Weights of a small transformer language model: rotary positions, untied embeddings.
Each number is 500 + 25 x the weight over its row's rms, rounded and kept within 0 to 999. Layers, rows and columns count from 0. Numbers have three digits each. The size before them is the row's rms in percent of the matrix's.

# layer 4 MLP gate, 3072x768, rms 0.118, rows 2819-2837, columns 0-255
083:510539483514519470521455463505444526495450502444495492484497519527491488514505485495506544498481503454505500509509490508491482482578474491496465477509504522533504524513509509476488562503502494503468486492510455468509473504517534451498532484479494487507445520512515489490518505436487522499510508494478515464512484461493536561451480487524465502518539495506518485487501496508544494467480505456529494541475519484516515522495458491489530486488539485529507524492483496506485534521462501490502508483531504481473487478529540488471490489485531552479492521502476473511516483428486481512483577516544460497504485484506471486472487548524468479505487512503510501480485476485507473446523464567528523475535511484507481520465511524467496540510515526483533517442479539485491525487525469
099:472536496483454437507527463503482504467466523464491517503498495501441486503490490515508481481481533504508492450511517503510502515469484498497499482520512486508525480494495498410481540494515512528516530543506461519469502459477515532499479522460478505507485532498540492527464491477561457516511527539506513557494550448499498500512477498507490493527530532490494542511501485490476531474515492516514518512506494497469474486486483534510485507534510491465501505477493508485484518443534538483514458500554532462492469496500486501507489515543522461525501467482525480476542499478502504489510516495501516503483502507486506496562495506518516535529519536475525486503498515546490450499475471463495495510467540548500528469480506518496443493518509473515522501473497492544500530500522507
120:523500502509492514521474494484526496495494518551459497501521484442518518481491488514513466524499504514493480529487497525491470505515457487477507525471500516484517561557510548468510508501497531495486473514491521502533503523497500486492483500470477465523495462479554494512531467499525556474514532508530554523498511559526509501485507458490506479485458515513540488500499518514539499491493472490534517461492519511495476498521526518518481524469540511482532504504497494483500531500498540498471497524455442486501522472502550479465440461503489486531488491515520514466495539487536495485498520459521490456543488517498523488500561487503554498513518495492504549529462499509517518487451498467471520520512522451521422457487486518536503503509522517457490527498529503503466471482482532
107:522469479511496533515493468495495478534462509478492483500513537479493502519503528484446534502450475486541516501476489563540515488483463478542523541503493486497481502481490557532472552549496525505500494510492496480531496523502511526485516510520511523508501543485495530439482528483521497487501514528483492528462479454489531535515501445532485522501540522478547483540474552498483418489534507514456515515501484460511523487464480480454495507454504513540526523515499506512544509478491533540527480529501464464470484525518498519467490473487560482509479481490505507524532487556516452514501479507442513438533472529533538478497549531510482479464529538533524501459501532542535521469521480486509502476494466515511521474483526490464500515464508491445490564462482482528518504507487500
100:515502485519511486478561517515475505499509508481470502536534499527520507461525506522474553519511520489454469475508481495489479452446518507519484508547491439559484546476527520490485490498483472487480493519469475492475489466504511524515514532518494484508470497528534517517524484517506472459505504494540519493509504478513516516511474551527506439442500521500549521475521522507535499487455469482498514472481555517537505473539515524467501542483458437495486500499485538492467531516519469538465501516507491494460519513468474520491505460461535520485519505490498496505528502525492476494477467444526493504501512513509521491479518551471508478490526480507458512459512493520485482498466473504497515548514489474493505480517468535526482484467478496506559492540509506501496504489480476
101:540498516505550503524498510475482492505496513501513460517471505486526508554526489529490470513510539495496444493459486498525510478504530442502534542523497481507487471494524472471536474513465489490462449424476509495489489505493522489516468483493482463466488544499513478488451552529500519534519511500502486475523487488484498508524510491506472430554481513545518464497610522476477518458481457530482525553466505516556497513464536470504473525521507500487476569477503514450526497487495517512517454467497508465494538496537493530524513501463491497490450473482541544533480494481496500484524507498541554443519515493517482475511504492526469493522482505518555480482468465517495488530561485455526486485526533489534521514494488504509511499478507489447483467473543459486562505493488512
118:506513479476527493496445510531503453492491490527517476467462485522466524501522478518487472481497486538453532537502498496533491499490493523484463503555511456510477530493433508541533517464513515487537492463483494510472495497474507508502493506511526518537534446536535532479536488467510462544488511501479485470526533490519522494551512495515545518533508520532509543489500512530547476504514450540524546486504528501512484477484498474483460539504484524505508477512507505488528509543472535514506511490505465520474506491524537549530523486526512490456522529499499473532518517484506489539510550522493544522465472467523492533468458517472464563451513467499514479530490488503481508516494545480495453478560500491511534472471505488479564477498513490527471539484503478490521508522497515
097:531523493482458504511528467511494534494507511515503491529538458487569515478508492511479468508520473493468467529524477533510526520484550490467490522521537525498499449496507495484495505481485508488542511500519499473486473526461500533496494498478520502538542540524482504529490528506530517512468434492495497502464513450505495462488508496490502545453503524473468521458526504490486530499465470509446482534511481522482516482494527450496499527509525480494491491515536502543478497490480522457513492516524502488534532519525480524462494447499510528492512502528519473451485494515487459501469508518507514462524490555524552505443514516471473463536513523511523487467526472501506468457447540499455476490466509481516444528449470479501499530598535488488489521502504473480512501497508510
101:478467507491473503487478490512491454519501476433482521460512498484510513457474527479509514494477465503494473514468500517516515517545481500478491532519478464494530477530523503512478501523485468508505474498532515536516503493480508466504524461506483530473529465494504494499499480494510513507511469513512507520568487504518496501478513527502483496489509515551461507486483525496484517501477490552530514479465477474522479462539498484564459487508510483526493482515477466502448523524462512500508454485505488508503550473481485522521523506476514523549495514484560477480500505476510460577516481493518492516512488512570481449506510474501518531483510452514433480500536500484508485496473481498496484490489475454495485452525446489476484519483531511507474502511473487484486465506496516
107:518509495507461525531499566517451501565503482524569476484481511492519506511465529498490517506545524542498480504512445476519485495526479547510481484497507526438498502510503520477500492537489466486542555515513499538472457508480505510514489474541495493484516503486498490534461523477475510527494431528486428533463538496471545533466533476510501487514531508512473493535486483525529511476461530451489460502505486520476561503436508487490491514451511472512509511501460500500473488482519489463462500487500477471501474499538511519498508460502543462504506471513505531528468538497471474477491509514547464506474501476513503483509514549558474518506533504507494538469516498483486462462501484504525497517498528511496470480526465442461491484501515503481521501524504498474504482511541505
100:492506500574520484499483529507459495494537505473531482485506536477481465512484494492488498496486514503529526497479559477482480524500493495539489500489495472510532509506508521503553484475494530476519527488517473450464518468504521470482477474490505457485520526492527528494577496454509489526512490512485517498551505508494509423453507541538460558515482491512505514462514479513535513533497504472558487525515484490453461523521544486497516527520526527493526493507427483483497525522520484506473510458548447479512534496514465510478517518463540531541503470482496526488512516516531475483522497485530500460492510469485486496481477514502518535487489515484502505493513481549532548505510502543473501506492503505472471490515541503487513510461467451492505512505486458529511545484529502
103:498540501525502490478461529518456501560488480504494474484502518467505542519502537470525490499508547517505460473524489499508485525508493521455513490478482508501470495492479471500519541524539504479489502515470499510481518478515489496494449484513504483503456494485469463490476535462529467478499543506465488476490464506501521523531504484528493512547512463551548509483491525514508512476469480503531475491468501511539488506514505529467517514511442482482481478569476501498505501487533487530494495485462476477481477481482494492481504512485550488503467440526482506526499480522520542515555540508495476485489485515477520501480503511518532516500504436496473449459501461508485473505489472460501494492540491553480524476489497489515499509481458548557520464500514515498482500473459482
099:516499477497480512542459458541498501481541492516548511472473499453508540477476571508540500545504483463457504453493494498522526509535503480497462473530450474489523502494461490471470505487483506494522498476523501484479533486483416533528560496465509524536480508557440509489505536502526462509455483522496502486542524483461493531504520469512487480483473478488488500473494525520541517508461467502514530522510471473499463536527501479414512478528533516458502498533469458471491524494543470499470523490495456517445490525483482510507475509523494503529500524493493497491481499480504495508508507469556501517527537478487490490466479505474491465502501481484502507480516554512507513485484516489550524489499506485546536525514513511433523465484498516457505511479485495485506521508545508
102:464525491475520483502493487492473470501496552518511471544506500513474508456445510487482531505505477497522534503479495508488478473523497506521491491510500499523524523464523536499473519491500491495540471477486568578478500529550475529572512464491526524512510498573465513474514461512518461488488510535490472477491465489522501445488511503505496496519544435492464513499478543578505516508506509465511521475498483524443541474511476516555527464495492513489499487490473512502522470508499502546500525474517493478496498536501469506473484487472543476499499541548491473515468498492532454466504463496511532476510495492523462484532514509478525577514486516495480517492483507530480496536500482502532514465457527502487503484529483527455496501511512482492498478480473517507446495495480497
101:511497479502476501473504505500536503461465519484481498500501522525502525496495471528500542461521536508507483482527523496494515493491450501531564487482469505510509478446474523462480444483490554529486532489500505469497565491482480482499459498485519491551529485482464503536492489520519528464434534515437509490514496463496488494460497444486451543475508498458499502490462487540507478539492539462491480470527477473540450528515490458490496495463493502554479486503494491500479491489521515528508517513490539497501537514509451494462487464489488470468534523495474456492528529515490516514498479476525519527514477506536532514495528503533520483502501533473505548517516462490515503457493494499548515485493495508495509495513530477526519446498530470539474479520474498474464513528498502
085:550550431522497485487515536495467504536532466549491525513521518513507515504487449517530534520486484491517488478506507448475439536503478508484474545471501507479507477512490454536540492491471523500505515505538487478475515505521503515518555450492567467512550514530550497526462561490498485478511529513502527525546552462501512485501503486528501541527503477486508518478457488479474454491506510480522486452472537534527485509542510509495533528502454504497434522492512505477467505510508507486480519546495503494514496505511530504492488457445511475551491522495489497472449473533500513493544548437478506467521526480500520485508450514510498510492507480514508494482519493489527522433476483474481537523486514475502543467510483517508473554505513452490496513499498474467501479487500494
110:520476550498473497489536498500507487494525488490491541501541532527509500550490524495525521495503552509470531540500486500501466494477491516495477503519479513559535447505509472514535558484484533459463513499530486447481450530504485488466549433459500495449494474530474512504527476491521486524494465534507551495537505459455509487538500511462543496511490496496506510479511496510523515480519547503545499479474504504530536508512510518492519464490533518507505462562482508521520507533526488469527462497485500496477528503511544506505532497476501524519511484534466512492457494460495498473518470473531503491512510491452463474549501482502544517471455501473510511529456488459496523475490427505525504537499511507473544477520474490514472475498513486481546486458492531525457536533497497
089:528503546495478481470479524513546484516534520479499468524500507493483493542519543525520453547441456521527504515493492518533446513485477481488538494494460544489465510542503476493441470495495502508514543507508487510540512477483529474517463497536551492514454474500520486504518500503483512483484511511448498458507551490523464501523481483485513535515498440519478481507485483526522501465520478515507515517494466524527482475500538503503539479476468486477553477477531498478501500506478559484537463547511486513500491485544508484473477498550526521501502533489503492473487515509490529480464501500548508545489521547479491479517473529516505494480519477507578518469484488524486542524442463535546494471477493508482501504496494499528498494509484514508464489463488471510540507511433514
109:499471514527516530493526511525510502520472499526500496564517519509468522473538497522559502474493498498513490508539494492495470480478495508505495497482495498510494510483478521479491473496501485491496502495501511473506469494520490495480513491491502526537479477502543546531507556494485529505477523473511521500511490459477517495496529508497477492488530471477505562502514509472532491464499493496560497522496479519513461478497473487505515474474512514514489503490505501511501537486541478492534498492509505500499477498482512519533497487567512511534470525504472502487494507570489529481519472485550544512508451518470506479519476549500503507458523432461546464472517460484507517424519527491505483556455550520495498467473531518516462530490487512513474520525514493473445514511533511
# layer 4 MLP up, 3072x768, rms 0.115, rows 2819-2836, columns 0-255
089:524545473504485473479473475482490496502498478471522488484467502513481511510477538491561506464484493491464460518489480484484471491552474510513467567508517523508474509533482514504508470467494521511505504486504504467534470559477512454509514497507491532544419540480512517467497476479453500523505497501496489486535477476529503538499481526522468486501518512528495512498500486499539512507499508458493485516468472491481538469466504499518519532516506485512452479456473538499507511495505480492521456459488473549491458503512507485481494434498514563483454452511473524531473485460478488522523520510557503468504512475494455493531502511497517498516480497541511488515518486543477487466511487499489538505535495499497515464524471482504489542499509493443486530466487502492472525476516466
095:458513470507444514454514489496520487480499505511498483481462492492508494542466488492474522479499492523482439504516487528480488498511453481472489513519505506534440481519460487531478507532479439511511522510492496513478452506536466520457484450533545516486506458460457458467499475471460469523520466520513528501476464522483535488441525532468502515471486494497480510514514532530507550492474512516494508513485475511560476513527492506522538520511476542476452516532521489486526487474477507482488529476480453531494520461444500559544503500502515509492525549527504528492494501484502482517483515475499466491515463522498527496492483522503504470514452465514520502499509505530491482502496468458488506523551543463497491520504505436472497462505494526505483519537519522485486501444488509
116:515471495484465540486493485476485539466519525462544506543502495516505461528500504508519527492543492506526504497525535483509505461539480462477519506512500499493520472465509492526492507534517479517547471500469490509536512493466480540488512512539495527493542487484479478488452504520473504502491511474536500513475504534515470510490485482531475550503502480491503509511539512505496494490556478528488505516497528503448513485498564501500485475488491490521549513494476526507493491503469500502462540490477478544535501463537507484502515511504470525468517514470476453506558501514466485499496507490472472544492508534544489466528502544521497533513479511475515495493498440461440528491539500514541492494480481511496511494489519515464491514480512484539538493528470483477513535493474497
110:509528477541456545464500500511510518502474489487508443517483514529515502543495559473464481493430501487485541502521457524502500544472489504503533538442495521501510548507486537513517483505443501480523492500541484494514498458507482521519498477502528513547531495465502476512488509528504455529505488523498492557527501479518495522482457526488539485495526532495449529480495491496522519517506474484516499492481503518504478484503511528524533481504490512476548505515514480513509440512513522469561487512467474516477540471461498450476505474532492501497537552491454473526544511469525550466530509517478489475520478506500520445508506510489494499538484493533538500479511524514480529452469532530530545490473483486504454528492476484503508506517468509547426472492482506496504533538570524
094:473492480500482513500516542522537478472503477495497499507491487503494513498478525508496545493498516534427506463538494473509469508492542467473486482511454487503482487470481504495512520552447516513492513451470482486507478492503523477510485475495497502527523500512494559549487475530496476488459488484513526504511528501501498508466523465493543517509503483490535506479482490547474536520513498468506546535478473489525524479445473458501480478521528480542499493532485493507515483512496485484491487465474507498498512499521441450450533522521543529481500500516485471477557468515516520512504516490490486501508445505490552503540533480498433512498472528462492503484507508491487481515508528472475512473486540515547491481515455489542483472500510511496508462503454528490507499539494494
103:497516525489503500508524525516513491466499498551504536492587486500456444475478487549529519494464485479509526470500547479520526496536449507500497495484495470513541478497466513497474523460509454502498550514508492532532511469506517456495504461544531532480482478513478523492483475505488527514495521545523511476512461490476498497460510548492514544498503516517506514496477532488511513563523526485508471462486478506493470506549495476461511476514500515519481498493445524554494479515497523505506547504509457528530478535473518496452505468523487500523491460503505491495489500508488469509499490549523512532527530523541489517497454485514496478458495524504431574505512468506529523500510486504502529525530450528504508512476518490519481498546538510530490507483462519497507515528561503
117:537495430555459498481511558513549477513512474529476514530487498485541491550500517515486498504494478464508492494476459459473508535547489470521593511522516538542499504517482517509501535528504481488506529479471571500476486470512534483476504481525529488466488515464474499551425532519512532535525462507529525501548504533479506496499508518494529564502531505458485470495533477508501511534507511496524455522518515499517504542483527521516488446481517525501529498512498463518504462482532497490497479473521477487511521533511514508519489519526486515515466478509487495484525475490547507507492474539555487497470524509464531489462513491484488482501474484509477532489502506510517505479475493490546510497471503506516499516496449535535522478440475508435545479511472496519513519475488496
100:513497516506549523478479507530539490472577509496507507486502513492486480532545481489464494481483506463552547502463481528509527485480473474483509487465506515492471533488481506464512520530499495475514486455547527527478450525478469502530483483533505490507483458488489496501443522493485487481525555485525467447520442514506502504470500500492483526514477501453515461489515524529480535521521450463506482541514519519454497485514459539495550459477475555550539541449488456475474504481492470482482504470473501494487482493495486506475533560550492498481492500554548528521511525519513523480503505534541485502505519495456542542533508521495481524514487476467465529499480519507501482500492467456500514489501530490462515512528532496469479464527543537480504469464479505477507481529533528
106:526507537470485541490517496481505534468558499510550476470480500535492500469495478517533536498530529516482527525537559512502526547487520472505486489505519520484520550509526524468489523485496490506539517509518493499461554538529460482540479489477521528533471484502499519550474515533547506514491531444533464493510508518459490529501469512472528493483462467507542483493496462517519521489489492478506497489537511476522509498480506491496487514484475500495511511468526546508485486496508509462531463527515479502476467519502540470519541471518464549483494512492502533480479477496490503473496457499516537470462508485516489506521476531482517508479498543531489515498500487536493524474497483505506434507505464504512526523529500485486440487504486487463512526471503523471511501542518517
104:476481521492520530496530502501526456466466533507445533496496469462511425556512494521500518526504475496534520500523491467491489500504514493520486506493471510503469519486473446504494476516557501480536474512503496500474513539496472523505503526483495532484459513462522462484486495514512462481474513501514472533551469507507566541419485461540527459479509520500555524512452507485521475557501494490522492480475487459464482455494537492563483514509508491478493518468501487477443511505543555488526535496477486480512506506484472506515513531527547470498522478531534470485500455513458516463520544506474513463487505506506530475509502465505500513487491497516524496547469468522476449509483509498503499524560508540488482511530472542485499464450476470490487478537501476451541569486477543
096:492479512513510545523499502506499535502507500544485424471451516477504506509482447492509479472452506522509556514464493474465519454543485446523517525518462522522474498442482503484475538489505489476487482471472537481490469477528521480507486486515517489508503480452493469510525531497488498495511508465561504494506497512464531518524457476474513502533486500477485542527529484482526551480474515551534500523473501495503542525502500476494497494473495462473473481487482529492506446486516497478539512475496495492476501490516505482474502537536523489505523502478504513527477497564474487523527520456498491505468526502482486507501505468531457517482492500472465474492485503548529494513510501468507511509505452465466469517468534538461504483413498521485503539509469491501464540522516519
099:496487482514487473471489483554485514478515462520515527447508467517478472504470487458452486480490492488472463528493500510479496507528495500482476415534453521478550532507499547561545478485551480521534488490476535504501514499510479527472516499470494481517515446527501514532500478511511507500475512507517473489533470487517438489456510509503505500549521501463461516490505490530518448513552541500491488450497523488514500562508536508543522506524484487498501514478499525490531466540499536486445519555486529552525509509517487489512495518504476500498516544443506476494502504507467466482516529471532507521521516511490467495512475496506478517497508514517523478539479511469480541496503482546475490504521494507478486559519513520502492501494510425459516505506505505498477499475518489
097:472520483500541525530447513453482455549477533501496538518471466515515504523483495533472549496492476454493476496496542546486550463451483525541504489488569539483512520523524485504505492476495465515522490501525485548493554512516496523535518440499510436522485467500485479527484531550491529451500506519506510496500457499497487501538504461490509533526486511528506501542479523476517511498445479535518526515514531496516517500490505486483511481526444462490450512513482519469558481513481441510498469514528505476508469490501473481470532511540481452470521474476485508490503502485480484498499491542494520477481502508476501508455482464533520576498450527511472448524480549488507535491500473522501470521514480514478525486534473489514508506480498537511486483532519496475544442512503540
103:478468533531488494504459510490505487462481520463473508440496515538494496472529496468466507505505478457485513480493456504487525504508544457472521501514465495538506491520502496493510454484508502476529481494495473487521480470500510511557532528488478509521518495488552535514520544502534516507510464449534494496501537509505506468511520522465497516512539482536505571482511473487472488503516496486517447534528488509532532509504530484497495526508495511494526461513455476523484553534506485474547491496464503477487556508538515485496494446458505519494523468484494504508440537507543530469517465520496483519497497516471489485533506499488496487481520459489496572526499480487456478529524479497494517488467467495488544515501486500525506517508455459538502495484514455552454503490531510
101:509499481446487512520488490499484469538490482499529498508538495527512482525549468508510501512486498509525518484480487546519538547505459498525512478524504481463508515481537532525467465510485517504495479521457475459519547485476527550484469505526479503505434483465526453463502464523487490483506507496506515488514538516509486474533500495507449500508460463497446485480460514554517542480508550442516529482499502471492516496498492483504490467480501444489500505500490503535524484489417470501496535514529494451465526484522500476497508491478468523508493467516481539554484491482498483435498479541522516488511530486494489521467498472495501509498550486505451496492468486493535481490483443487548553464479531487543507473509516513485522483480482497519487489498514480502505532503497527
088:519465462476456483473499561504512508529491491509509520596518503491493478558444483489534514479485465499515474537473510475498491524490508547504491535515440518515504472494494508449449439453478533544518475446505479493538515522499532485508476486487540492498519487487491512536509500515525507523500512520483521511510464498485493479485473494523434504461454511535506461494509491502531465496483511459492489516485494470518510490517504494491524526470473529464478531550463518510467449515527467514495466516485510514524504502496506466489523449495487487552500488479496540507482522523478501500469482489520516549485502532517522517511460522502492509517525505496474499548491527505524495508488527521491515450523442480481550517551509490494462512458516470481513520508453509479510514535498506
106:478520482516490499473487507509493559499506483534517464507509512541504485489502497490512508517509483524553517527457505502482514497499477532535496532504530481493523513485542489501458504528480514520520453517473504526496467513526515565472506509522519471499473473498492518496484482514544521454484482510471480524489520511476481518521505506501496486500451486528511491536540506510474514517489466513484479469433539508487525484500493537514527508483495448519485493490475512526474517446469464518512464546507483537511505465509510457512494443529536504518505474494489454487478499471542515471503552488475487534465498490504480485492486521510451477556501564468524496503521523489470483499467508486517517488466493505534521488459494439529477500499503504539520475523503480503457502502478510
089:525525492506492539466503519535530496476512455484481473514499540537518458532476500493539475544477522522468470531485523498485485492514482501484472495482508521535539453508535510517485523565531524491518504477473522500535492530509512484544492484462527522466449476516547532476460459478522514459490524516473528498498502491507482495522480473510452461533502507518487488491552471541486549466573462488480512479488503518495523500499496514494542478493524496508495527492499517505448488517442506521531526482508514512512542500579497526493479468497512513523473487448511484526516484480488498482508534504510471514500508503493503491532498524507522517466494507537480497512482523524500539473529477512526529474484491531480507513541513456534480427453513487527480483502486508483509515478494485
# layer 4 MLP down (transposed), 3072x768, rms 0.11, rows 2819-2836, columns 0-255
091:508527509514518491562475474525479521492528518491496524516492490471508469524511556524490494498479491488481495465518478483481507528564505531511495516523488528506498449520525566480502548510498511537493517472474525506513470503476506460508527508491523542482472473482517535528494468498496501483485546513552497485490491520484490559518474473488516484492524493483543476519499513521497494568531526478475484481522510496499541489527508514505499534500474484512483512505471526495506495525494528486486523489543493525460483492514487468478565498503471521487506503486465530471526471521525521519475500491475485484546514499491501487506475514476456513465509519468497454496534485459510487470498521512464517525542491455497501512475494498512465474516509442520465482476485531529512496534506493
094:484515456539517495505529518456445505530487471514508535505507531453494519479481446515490488549515464531528501489489484479488499504422482520509459525500480485498498527480510466511536489506472527459502523482512507500491489508518461495588516483462500509502505498517543493500514518491483457481493504533472466475536523527450517451464519505476498480544547486495472502490513541537487480545457520471528475498487501503487506521496499471512520539507487532486486507466504480505517469476477508504520500492476475514456533456546537486464520509525500478479481491485490520494539521525506491535467548511508476500505542482497496482502467497474492501445515518503487472550517526468511459484489510523481543497526554493473487507514514477475486551529506450499547456471495494481515488495491505
108:506507500548478503505508509480499493519490440446486492478491474485494449534513539493514512517523552532524513528477513470498549524512524529511524476536503485471536492459471502504502470515488462499548522466488453478482515459492496533510509464477502490522522494474526511410522531489478491466527498533544470530511510506502512516465453525518515513476498509527517512491510508468509505489515489496501501514472468555499494486475538491496513522538499499512459484530459485516479522505541523560515465487486455528514467516505465496493532485508502523500466512519503504518490523485499505505477494503500487530534514486524514453467479484489478542476421506494515487508522475532511515482475452487521485491579518517525514501485511510476495472489531516501489481496491458508500496523515473
109:496511491481439523497526503520573537509482545516486510511466515492499512557478517467478458527490477514459496499546498502421515529493484491529494498489514447511485464504501505449520486487471477512500469541566513482507554440498536486512495452532527504547569498487475491475479496482509458484514508497528476502512496465527523536496510536532518524512487551480490529520493470458498473514518467487527526499466472511481494487471516485520501461477469454509528504511496535496507446485500490476522496507530478500489504478438512473523424503493500509508497512532513499503479490479487512520515497501499513488481473539497533533521508543521491500525488490538551477511501436512531453481473507507483517505434504509532506496529467522522457488465457511548525470535460514529477513516524533
100:522530480472491500482470491499494492462506478489505497495497481491485526477506538524506505500467454464531499484522493516466516431451498487494514480483526496509523477470520469450502492530488498452493466499504514487489506438549514507498491484466469474498533542480496510513477476491512503522480505505484486501447554508491467495543513479490506495527527489506470494515450497523445517499496512485508541523476467486541533473470478465523527512507530519505509533491509480561424465544525512496476474463512517506509498512491478482501493545531475524519463524498471502469508460502522530522480470488514488501511476506469526511493517520556492525500495508539544470477472486507497448497533491492524502505530488494504508525488480521496525496504493513492464478521491476507525445511485484
099:519544483509464487504518501516460531540481468508484539542498486461491456491461486510486497553500496523511535482470459495539502513507520485526482450519503501471527517540481474516460473457498483517490561484546493546525515453548525519508502521513562506501519463496491476475549481474500523497466534540532506486529496518503532449468536504452517497476544526473480516506476492491487496493551547511544506479435525483496512492501532483530495490520513532527484469535521495518487509492517487519476505495496501497499493503482498507484521478567455523478514483503514493495488464522482473517493489470486494528457543480530510506514501487479534446464500505531506488478528489522510528514521504495462480511535488532466485492488491511466518491549514530532516482510502505511477480518498466
107:464501515528502527498489493510497538548518522506533472483520480514477518508464464473455484463474523508534505516496526470461489503472511472527521515481512505517510508482473519487452484547512540520483548495513568529509495515520500496466506510509505498500471520461531499541494538490494543480533495502480468508505505532492545493432486509491537497501490512474473528483513486553495461448503480449526493528507533546496506505469504532513516435506519550489510477514482509508514487504501537521501511502467475519522496505498492500495532558511500565483473460490516530473523529457500517504525496506488508479490489511494500516489492474470509550508493532526456503481454479493522518456519494486478497504512520531491537539456525542513458475473500527470543500471462486493509480547500522
100:495503509510515476455480535503468543517496517519463573456506460543504507491507528498498477505485484494492507541535520521478514534506460489535526528491519525483449524481467484485518511490508487467503517524503486498522529533489484474512487507519484481520515496510507502493501483529509522479536478513465479484542430492435508488474512484449496476545556503515462505557478502494512537513514503514487454542518468510525499456501512498534556531511460490515497477525526492477509488519492529523527494487501468507477548500497481500501522470533493470490487552485464502553507454488459493493525504506526468488499522488494506473500517514475484459531474527481499511514502493494494524508521502499489497480550513505496500492515542499508478482498483532470493507499472502476482530531497554
098:530498522519505519478521483518491510516505526515485495514500543507496493497532498518485475477524522490475515489484562536462440478497520531484477509511589507479517489511488474487496526506522523476488478492491497448525525499482517452452477513468484492484532481508489543513448517490532469509511501494523503510494536487504520477516495501478523486516492492500503493524560465530519537508524474550540477508510499501509462522469547551491511498471478470482509473553523514513503489486547487502469503519512506537473491506565476476462453489496467512497494507574468505561490466490522491500451503502456517501504557525487520484525519496511479478495473540526544496532509491530489508550543486496492491469525524496483507532553505444504489429467494497460533521536562480475514529495474492
105:494506478471498536511514500516517496511480487520509522536468534455488486542505519521476477507517487466450511491538498447563513490530523499525499483458480536485463497532444489494483495533520499509510538533495503545488519537486476506491481500492534510510459490511515484502507477478482513483515505541497454510498520480482560517473472469507508471453464544482503508489496502535503471529503500474496468519476473474482519474498518488521495506489488501501504516497450433515501504504517485565491498498522467451489541501474533504493521545542522511463518537552469542467480455495496504473507522511494523516465500491490526546514486523503499506494520516513534495467462476548499489502545504484506501490529504528516467466489482537478534460488502491482497490499468521470508506476472538
102:509487515526495480482506489489510504482452478489524511467497559478488500536507450525523521495462525448474494533484507496504485494533507474544508493534475496493529509483520506483494515485492511497502528443509462528518501475486505505509537499496490517516508522487488494502493490480550542532477519484553505498501529524453507510543467493540508507511499458465478474541500471518514552431506473552531527438502533494475488556474521500438516546497517495447477497480506467497488516532469479491508465495526490516505524517492525513486470497488511491511505483491521513478507501535474493534535527493484466492473502466516485496533540495482489505499513500498492475513462501517537523490490509472473490521497483525504501525473523530459516506491498461533511522521496500515500543474472535
105:497494499501509483528508512526505516456520487512534531505528491473488564494443513536503531505502492495485469496472486524489514518500485505457469443565476457500518519463496494488501540496494481491521515561495523504481504467512488546481490508511513482535524479551508490509476515475519514494521487527487530485562497511512453525485488490532511500529537496484484506481550498500475520505512528530477543495492486543486499496502511491504493457541445484473474540500462519502539510487545522471486499513513538456508508505533510555504491463488479505525500499488523503497543483519515472488516532481509537516513481476482496544520505530518505516503492492500534469559467519470519517508480484517504501517397483523522486527531484494472505526478539525480510510522484490478495548520514537
102:526470502493552492501473482509516461511528484463459484495500506532470509528456500506499530425529500525497497504517490491472498496481462515536542489505470558460493533514520490511505450479481504487542457512522472523479473519458484498539468533525509503518525491457494483502491487463486512446494472490466459454494497516529475480505552448461510533509479544575488481466520461467525515530495505492520523513533493492503501432507495466506509520455483461480464487466484478502537455465475512511508525504513469480514488512515517515407502519525496488494501479521494520478475451472504497525469534496458523514505532503481511489481518493509525553536494506506505507542491524502504511506489508528496503489536507478517473474525482517551528522471515494517502487488498499520501501485521529
101:520463585513523526537525510492509522503440531462479510443499494478478480451505528525523444484511509508449527500452508444511503493497505506499536515486523479483514504462495466517500470514472476484507444506499521506501453526520498494494501477483487494510464497490493497488520472492496520512484513519521499514500434517484501555496472523516470462512528515486513520481519480499514495472506476440498490519510508518482508531480494494546493515509507468491501539472503535541524502535497474512510486507477527523532495449543531515495522495472486485457479489483479471501508529458510518503509478475526516501479457549523465506487518553449521522519498473470530524471521506497487458516515495500480516490514523480461489508538473520503486507500478498495491528499509448504550529474523498
100:491507478450557483487499519514525553499498494509476533476516493524500522496505463520498475525496497517501487476474513500539523561535511498519540542492459525526485552509500490475512522472502513494467472532519465477447542494480484524540496485531525454546466533480464515474488498516467504520479460483481478514506514532491486449539571519492495492496488558532529523496449548547464507498524506495473534476491479488460500499525509486529499502460491479504551481519532470554462492516443523512460491518533513463475551515516494496481508523486482486531530502431500485491535510517500472483514504545522522495505530505477521480514535458483484509463525505500516454466468476470508532469502502528540509508491520460465554524481512504528503511518464479543503506521506510472469503509524491
088:515468482519485507492468474452514520492513503509513503467508515507519464461527473492563513507454500531543471473494523460507470517463505542465488494495485491471546486477433466508462486462469499492499449497486524455533489454474529482501505522529512455519533512470523518513519474481496484518466477492543546488519528497527511523466464495534497474491499480484506493450470428482516491507508509518507485540500538498522488500528491501491547503501502537498463490448496574485508501509481497493508472463493510497467501485524454488471499509502496466530490471509528478527479498495501466496505497504475537486514511485455502535511503480499468492524507502504514502524484494548482478526539514525508509481501502510498499485506496497496507510498482488511470505486484455481493526523477528
095:473478455515471532465516488514467475483473516522520539483454469487507480483524506507462554506508521535507485539512457446535482498485539519447509484473432470558469515484514488471549497519559488487480520471490488505548513509506542544474475492535516477464491470488492494460500495464492497484462511509513544485486507509505473536499462483521471436529507535489526520504506535464487514471536481470477482475521495479485457502509511500497483492496508506535496488511471499509514480552519524500515516507511468508456545523538502476489470578489489473458468515487507487471465518474540484474505497487485496517533501565451502530511502479503480546500506487512549510486449499490500519537504507537505541467494516538515496541518481484544503477486553442516469450496460477506485520469471503
091:476485501465462488516465510468515520490485513494451497492473499456504476431453470487513504482485531478504490508482514502528478513512492491489517507477534528532504496494527487513469487491517540486536503532523517499559531508501523494501488483492432459525493506495452488482431489474492501550479497424529521519486527509506539483536529489506499491500484530506543535495528523504563501519453503510478515484492533504474476476508517485510492493488525503493510484528516465542494495533506479491530503497486479522532463560440478526515511474482486507507498523462492473537476521524494496505462483489494495545519528469485487515454519515535530444509558541503523504497485505502500495477504460475485525507494468519546515495473525481514484521485517484514504527496457557572541529493503500